Weights of a small transformer language model: 8 heads of 64.
Each number is 128 + 32 x the weight over its row's rms, rounded and kept within 0 to 255. Layers, rows and columns count from 0. Numbers have three digits each. The size before them is the row's rms in percent of the matrix's.

# q: layer 7 attention query, 512x320, rms 0.0827, rows 0-63, columns 40-79
# k: layer 7 attention key, 512x320, rms 0.0817, rows 0-63, columns 40-79
# v: layer 7 attention value, 512x320, rms 0.0905, rows 0-5, columns 40-79
# o: layer 7 attention output (transposed), 512x320, rms 0.0437, rows 0-5, columns 40-79
q0 106:148149085099140076153194140136160141082091118190126125111101150145191116062071112141138093091161135089146140133154186114
k0 105:154148148113162163156135078134172089137077128127138139142128151120120156165158123095133150118104155122120119115135189116
q1 105:105093125066115083127101102118145109131085113133153120118104158081157100109132150062085093108142131162101185114094141120
k1 105:109103174183089081127155153091150072121161107123137135104182172170155066151081123141093177177107170105125189155134082133
q2 099:189067194126164119094167139112130138109113141127161161083183145146126117121100128155083086134187120138170155067080101063
k2 100:078114193133144133187127169138133099147160138158109080129076090116101127127138150170183122104099141123106085183107098125
q3 100:151106108134134188120169100108153104143139160094105132119119142108164139173151099077150123146137116106112160168138106084
k3 102:102096107169119122105064124119163135135116146113173173128134134084128161128095135084093146110109129171114113161105075073
q4 098:166101159117113105153098153138079157193188139119146146117140162079092106111150129145101128138173111167117152160167135149
k4 095:095152143125138183126110127084164124160124110143054144124164143187118193090209101059148085146069132113143067145127156155
q5 102:147168132045142145104133144190126162164110094058104115142119132113078170153076140123111202153111186122141118113131107114
k5 104:129087135073124130108136105177131059119099094136136141172189043108130167104132159091079199116136123130107156119214123162
q6 105:155147114105156136111105153131163098105134099122117117085102094123137087103145034100107137118104128095082064130078190053
k6 102:131111145147157112122163163151081176147136115143138149156101103151112125100164114150172167148150135159143045109094160121
q7 097:183130126135077155085091141103128133107150108163167154173124108105147076131120133165187128098142153082120155125132175117
k7 098:083168109104162166138067091148103093161097129100100151103158073137106096110086144122140093166137131130075096092108165081
q8 101:095135077168155091161126132094089081168122160135149122122157114098109173086117071085142086119122129095110174144128163149
k8 098:169151040179194103139170096194145112154075118149170120097153127094137131107145126125054110138130113197094084168104092143
q9 099:161148121135145132130093152120147124179092097122128135173063120114141118164149089089110139162122101093189152151069105079
k9 102:180073109108132150113155168192124132158158140121096103155057082139157083173041131089118165119133142179115105124114165155
q10 101:096092187155119150033148129102169120205136097170147125166150173087073136071128089090130164128100115097167124149105045157
k10 102:166091213134078121087160136140160100153094089157152126146109151183153139141124150136113100078128123136136177097153106167
q11 101:114184064155115092137107126095141143145123162150128156117156147139138125170154112201103134157139160157140095119118094075
k11 097:113060105115131072106097164163119125122194073039127144149118101150121135102135116072149073142114153062155139075152139165
q12 096:122088166150129155106148144138130115127136121167088084157114101137147147134126176134157138188088136143129072144152075125
k12 102:139080169201114159106109095163180119124098057114132133148134154118187123168113134081135118130137130132139115156043122171
q13 102:144127111133135125140096092151134158129104144126181068179103120064101145122114138149117183115176224117156105114107157115
k13 102:098132141137146102123119106116112153088114104110088185098143140140096086157104085113100165110105095140038127111117126126
q14 103:162185082153111065096104125141132116135100137167190100175102119163107103107127169101098095159161063195091116091174104147
k14 099:124111079094096080117048060131097141129128157132141104147158110176115145154120145112136158114153130141129099146144109123
q15 098:106093124188127097111115145129144144103151095127188122111116184171139132095189118092187132149108150133195142137138144170
k15 102:147140120155151146105126142140139134119158039106105129120086121115078151149148112183159123108112138078131164134129121121
q16 100:133110083174142187114161126135123122134185080160134166130139117110183142086103132122114147141086171155108164105144135070
k16 101:071070105135170087165131122147169119184076162165133139120128118122118124107124075163181091110111130113122179165147122062
q17 099:143115080127108140119096168121142105065103128133140122113064147095177125119150117129090150119116138120186132128110108143
k17 102:213096129155142143160169137092172119126138137142188097114120145090105085147071095126175112123118135118122093133127096124
q18 099:169154126137149156114132075182134159130188115169129094080152110137120132178126112068146182140164133075159092060134148160
k18 100:086140138119144151143133117139080101125098171135127094138135095087071158116115119156178127105187113089119161124116122110
q19 104:156171203107072133163098080145047136147104150191104165118178150143221068111142095169113114114108113167116141146200160103
k19 103:141144155138109095168141128086133132127124080139142164081168235098144096122087119035084090144120134167122104123130093099
q20 101:156098156107111124141151166161152082087161116146161116189117163132167116107167102148118134119147161210075149124088148117
k20 097:133094156162179187112095163143176134107178153134109090141119207155088112150149136055093059130073168132158116179087132144
q21 100:044137119114076133123088084134168186090123086152163145141083130132148178121108058214082095145093112144098133156131174066
k21 100:125054143132130146118179177133078154081153111074162176137084122096093099139171090140104078154102032163116167160086130146
q22 099:136106113107161058151120051156111123124089114121101124122152131135081097171190125082136137097144151119124170096112129097
k22 102:116132142131227151114145127087195118142090147132122068132104038133140158131101101143144188133163084118118067138167091155
q23 098:124116125098170106108123157152114129145178149122115182104128112125119076086167120109106131093122099121185088108116162192
k23 100:112094128136113142103145081128104119096147143148140145127084134131124134116164187110057138145147164141102150190113142197
q24 102:110155105132097071079169148133214119156098078067163098060139084152148145191128133110139167194088151111082107108176123103
k24 103:106091127135134150177155116088113149107105108094071069114076119129114134133102118125138146160114173135098131101098126128
q25 105:141102117158089120142133192194209188099133089097160147069119131142127113108099048095118203184122119126067107129144130136
k25 100:140110137158157110168073089142128123100184138127117153049128128062083134160178105111113146153152132183163147160143147101
q26 101:148137117101172210147158087152071106100109120085113100139119170106124156171180110106122145109083109096085074148100152091
k26 100:106143094168139088207156124186077130191101141121138118082039114096110111135147138143084185055167145065156145169159143123
q27 098:095158182107110149086103171177124146169153137134193164098148131141101121121134173126128114070145114120139114152118154123
k27 096:183146135136129107170151136176066123109098099049088152077155128146110159105181134090115073130123155161132115102094145060
q28 102:124119110159167131099169143103117107135149148112081100107122067160105031143151114151087140145149131131100097094140184100
k28 102:115150120139120171120171123070092093144099058137142178154086139125123135157108110133168138098134122160140142103177110090
q29 101:126141108195103127121153158150062108165133108143051105180162149131076153160170120151201133091137109153118098066113140087
k29 100:187147181158149162148186195168171149122119150105171084143215174135098100093090142092130104166190163139130085130153123063
q30 101:115197140092123155163142076153184086154092064099062158122128166123121117104116129121131140138145182092125099136142129150
k30 102:092166191110045163100121143114134134128151136191156135193134109125189115075161072231105159111119164088119139154111120143
q31 099:122155100129064132139139149142099152123164081091082148092039151160136148096122156073150116123179186133204169178092132098
k31 099:122117141144096101113102118166135125121156104166170094159120130072150114139077115107080117133087108084210151156095118108
q32 099:115103122183089077100134152153054099103142108078193124087032151138129161152130104174138123162117115106085079157153166111
k32 095:089162156084139159075074104139093190135123100103131143126148183116092118111124150121048131214142190139133114065126043148
q33 097:043161133119079187134090111137128144212106052165106082161137139071134130181074153077181123128153205124125172170160149101
k33 100:109130217138139112167136159110102125102100161154154133163139111150137109092073121104113117119134151149169164103103161102
q34 103:117175143131144111163094110154178162117161147157114130136131137147105132185063177138084102214136131113099200132040131147
k34 100:121114120187101130086142206146087164126145109129101155147130149175157136114139125096149131147085073112105107066143134088
q35 105:122113126096142179059082082118095101128103087160095124172094170148140120153154138138153177058168115128119083134095130090
k35 097:138156132070141138086110043055091186136165093175117147143085099070113119133136132125102138114115139170120120151107097129
q36 096:164151184120064131103146087148119116117156121117172135135051166160104087188139121104082107193168114114121062131140170156
k36 097:170145153109096134121166066170134106146132133141138098124154075098104125084041144101127087162068178126115071127150073206
q37 101:089167153129076144122148119149117098181116149135158138063096116159154100165089150135130115134090180128202093139170125133
k37 099:143162100089139110133076144120165080127137120087196179075127122133121123172155118122080150126134103073136133073073067125
q38 095:144164100162114068157113101120117201149134085144104123118195136145114096128141153107125142142098130118163141064166100138
k38 096:131120113098106150141118117106109166131132115163136120142188174136108131132072157140105163128127109115115083111161130129
q39 103:144115109131098141157124165086130186078185125149165094148130071082159103044157114134193164122144114100142174102091059082
k39 100:136057183093111148190133110085098182118133088073134148104132165103082146152041129116134149158110132071167088173154106094
q40 099:143168164078058108136134146096157140114099100095100122067135105136160169124139123130093137091152164131080154146139073182
k40 102:127096168179109104160135162172202113128129114148130156060145100073081132110098148169093110130136110125118126113198109124
q41 103:072121172120135193144189099150159039092062089142183107140103095131161087098081116112125109151125146107101108139172124136
k41 099:137124157146138113148112129174139135091119129203145189118121137138096103157104135136133179135170096064088096156149098083
q42 103:139131157125115175145064115127085140128099118092173173148081135197095158119171162147069127072137146118156078105167141150
k42 101:160139101132109142132147140147072094086102045138129117117110132114097082066091129165155127132114137122100132082078150104
q43 098:096152113118134116127128118097162115129180086158110149117083129104181152191092132148145109146140168144141105159075108093
k43 097:122111178119131097096140136095098143185113149147152134077205107112138160209155058136164146115137109106094055120137160099
q44 101:132144145139156101175137122125149123105172133123112140158106153127104139143108088132124133111129176115144168126122128104
k44 098:168096074077116084134109082144169115068137092113184077139153151125125140132146107153162082135124171124192122177105172095
q45 099:197116169111145156133138136153151157097120135149120098127138110183190133114143136126090108103099078126157087157201118123
k45 101:135175124132112144140113113102154111158092137127070186136035118091124119133153157136088111153146147172122118159179157131
q46 102:109128102138081124153116117091080129168142126054137139128092095085108115123112190103166117071133135090170083096183125103
k46 102:066095130115146156140133180128094103115085181117110125133172151087132085152130202172079097115057108143054117192069100106
q47 108:156131147180155081102111114155178129148117124135097125183089089145150145123138095113173100094144168151135107130194120088
k47 101:100214163114132178132095132117116152067140156076170155110061180190178119164133132132157156101122156131112112099140058092
q48 107:159117193105130116090151116185069150105098148081145140131152136094111152076127134118110157103058106121153070107135116091
k48 098:105177075090095076126178133117124118111148169106107155054123161122224124150159164150113093127099128094147099176129100105
q49 100:148107083093163125110122107143116124176119071155107182161171104154135108104143114168175126134117132161152148146160146141
k49 097:176003117121122095151137157145119160125091114088128099115123177173080151135126080128171169169138141096097203114103141140
q50 102:130117105103151092132099124196181186084136137155117085133089107162139112137120107128116111119132123109143136189115126131
k50 105:107105067127156175111159079096158144114071181139142145081143117181129118165131141155158135109152146113194106147131101083
q51 101:103144107165107095141120094178076107139098092165090109085136201144080156125123126097159155131088104086152135154072134070
k51 098:147159125194100117072154216098123130168166090129101127154119155140084135144107114137144124081133098128167135110175154136
q52 103:169106095102072111119075168174136117133133155170191131167120123152145114167149113141113165100178152097102158147169149152
k52 098:117077085189134100151137122163116079164116106101136162141126213139097143149120126080178141137131148139121146129150121129
q53 101:164051147148152106136131114184074149113155144125105103127150117077174138126149100138085183149093166113105122182089100136
k53 095:141121125125133088087084163194045079112135129178132109080139108083153096107173078100093147169138150097107116118131075121
q54 105:159127149117081159109111084131088164115101178115103105139135131113097090124170149171147139087122135191141133141146169151
k54 101:121128139197112092089104185113134066120147104110127131113150105064099072184144061136173159126143089149217122125085010149
q55 107:071110117128080167109097134159133102141121108155162189089099088143140074092144140122119128118057100114137112108137173142
k55 109:168179089135097181074134198125117137110122121123145152127136093122157147103117168133099126081200160129172119078128116091
q56 105:086142029138101117142171126131150115155172140099088148169142113149126153103142115082113108156154116173094101073076133129
k56 104:068101067133130137156138123106078127105101112119142103197130157137075138172169115083147166147081146122122145157171134127
q57 102:167090133177142114154161122047149095118152152149145105132121117151113083173160093091169101059096168156156099075136150157
k57 097:114164111044107188132105149058098126143125143098162100113115118077147102105117096110170157116117146100094161133069160126
q58 102:144095220089115132145147160144132183104054117169162084135174147079213075105089149108153134155122076165130151136111101141
k58 098:150115096134127131180101111096139086185148096171102129160101130136082114149122066199127144137063198139118069101153108093
q59 097:143116138080180152099195047155079113155105124145129166121122155092085123110156098155115122096108048153106134098089115145
k59 093:156061158116044134138107137138138117219165190154143152162121117178085135161227182105099150071099181114147118087098139125
q60 100:168104098172148121160145107096160133181136143090167075122112167119144100125123161185091107118109080102104156136145084121
k60 099:071106132129078071113131111130127132107075130124160151111133092145150197065057155127141093099136103118164091176122116155
q61 104:125109113134121088084133097110128113157120103165075116139088169088136106163154139116146121134104093191156180116210170134
k61 097:123194152127111129143103133138087116144200110138096131190145081107198165156120169139119084108088177081109198115171123134
q62 105:169132121144144091118159097117114113159111176130106148090139136094154183107140083123103092097083152097029080115139117090
k62 101:125096085152099122108176095171104113125160124106082132152138151099196122185125104171163121160142173119085127125119134112
q63 103:067100135127129143085117105102165088160134139097149156129133132165110086081133149156187105140170119087104197108117089128
k63 099:136107097101125155123159121096181227128149176097069152090167070058159075140061147144115126122162152111099151155114115154
v0 088:113145155125113171161142153165138116051161076116084162126083138106162109141066098131092142143113120135091155150159079212
o0 106:190150109228115110082181174092118162129088132153083105150130125131141121096146097131155114142117144139149119172123127175
v1 087:103044129141123079091125125094155093136161102118138118121124177134140107139133108147182140161147169045086106119179099060
o1 102:110165135135163134182105123150088147118118153128118165181175110108185130096140146139114109140158139075147157172095213178
v2 088:153122124106113166158123168140144087082133217134120137145095173138087170143159144156145172164146178129099099107120169103
o2 100:076151123111206100157127141121167141107137117122113105067135124153179108141087119104128120084141112161146105096141124153
v3 086:093141127113116139102113132140128118111143136158103176073074146085133137106183091087105116171151148152130132123143091130
o3 100:114124142123139140105108173133089120102058131088163101134107195162154112139143164159090132161143156168099158170132162189
v4 088:143117214127130126142194136123098163122132109115101159126058159122111105097092137133086059177182073172114118161137165095
o4 103:113087100107157123107183084131113098160154158141145148139095167121108146201066134109153149099133153134137090135140135152
v5 087:079155144134171132147090160122070132140093160141162110092145118126141104117148147157152082135149156184112146024132162121
o5 104:110110133121054111092158092113070138121165128200150181183117109164102118122116107146085121110127147136165152193167168134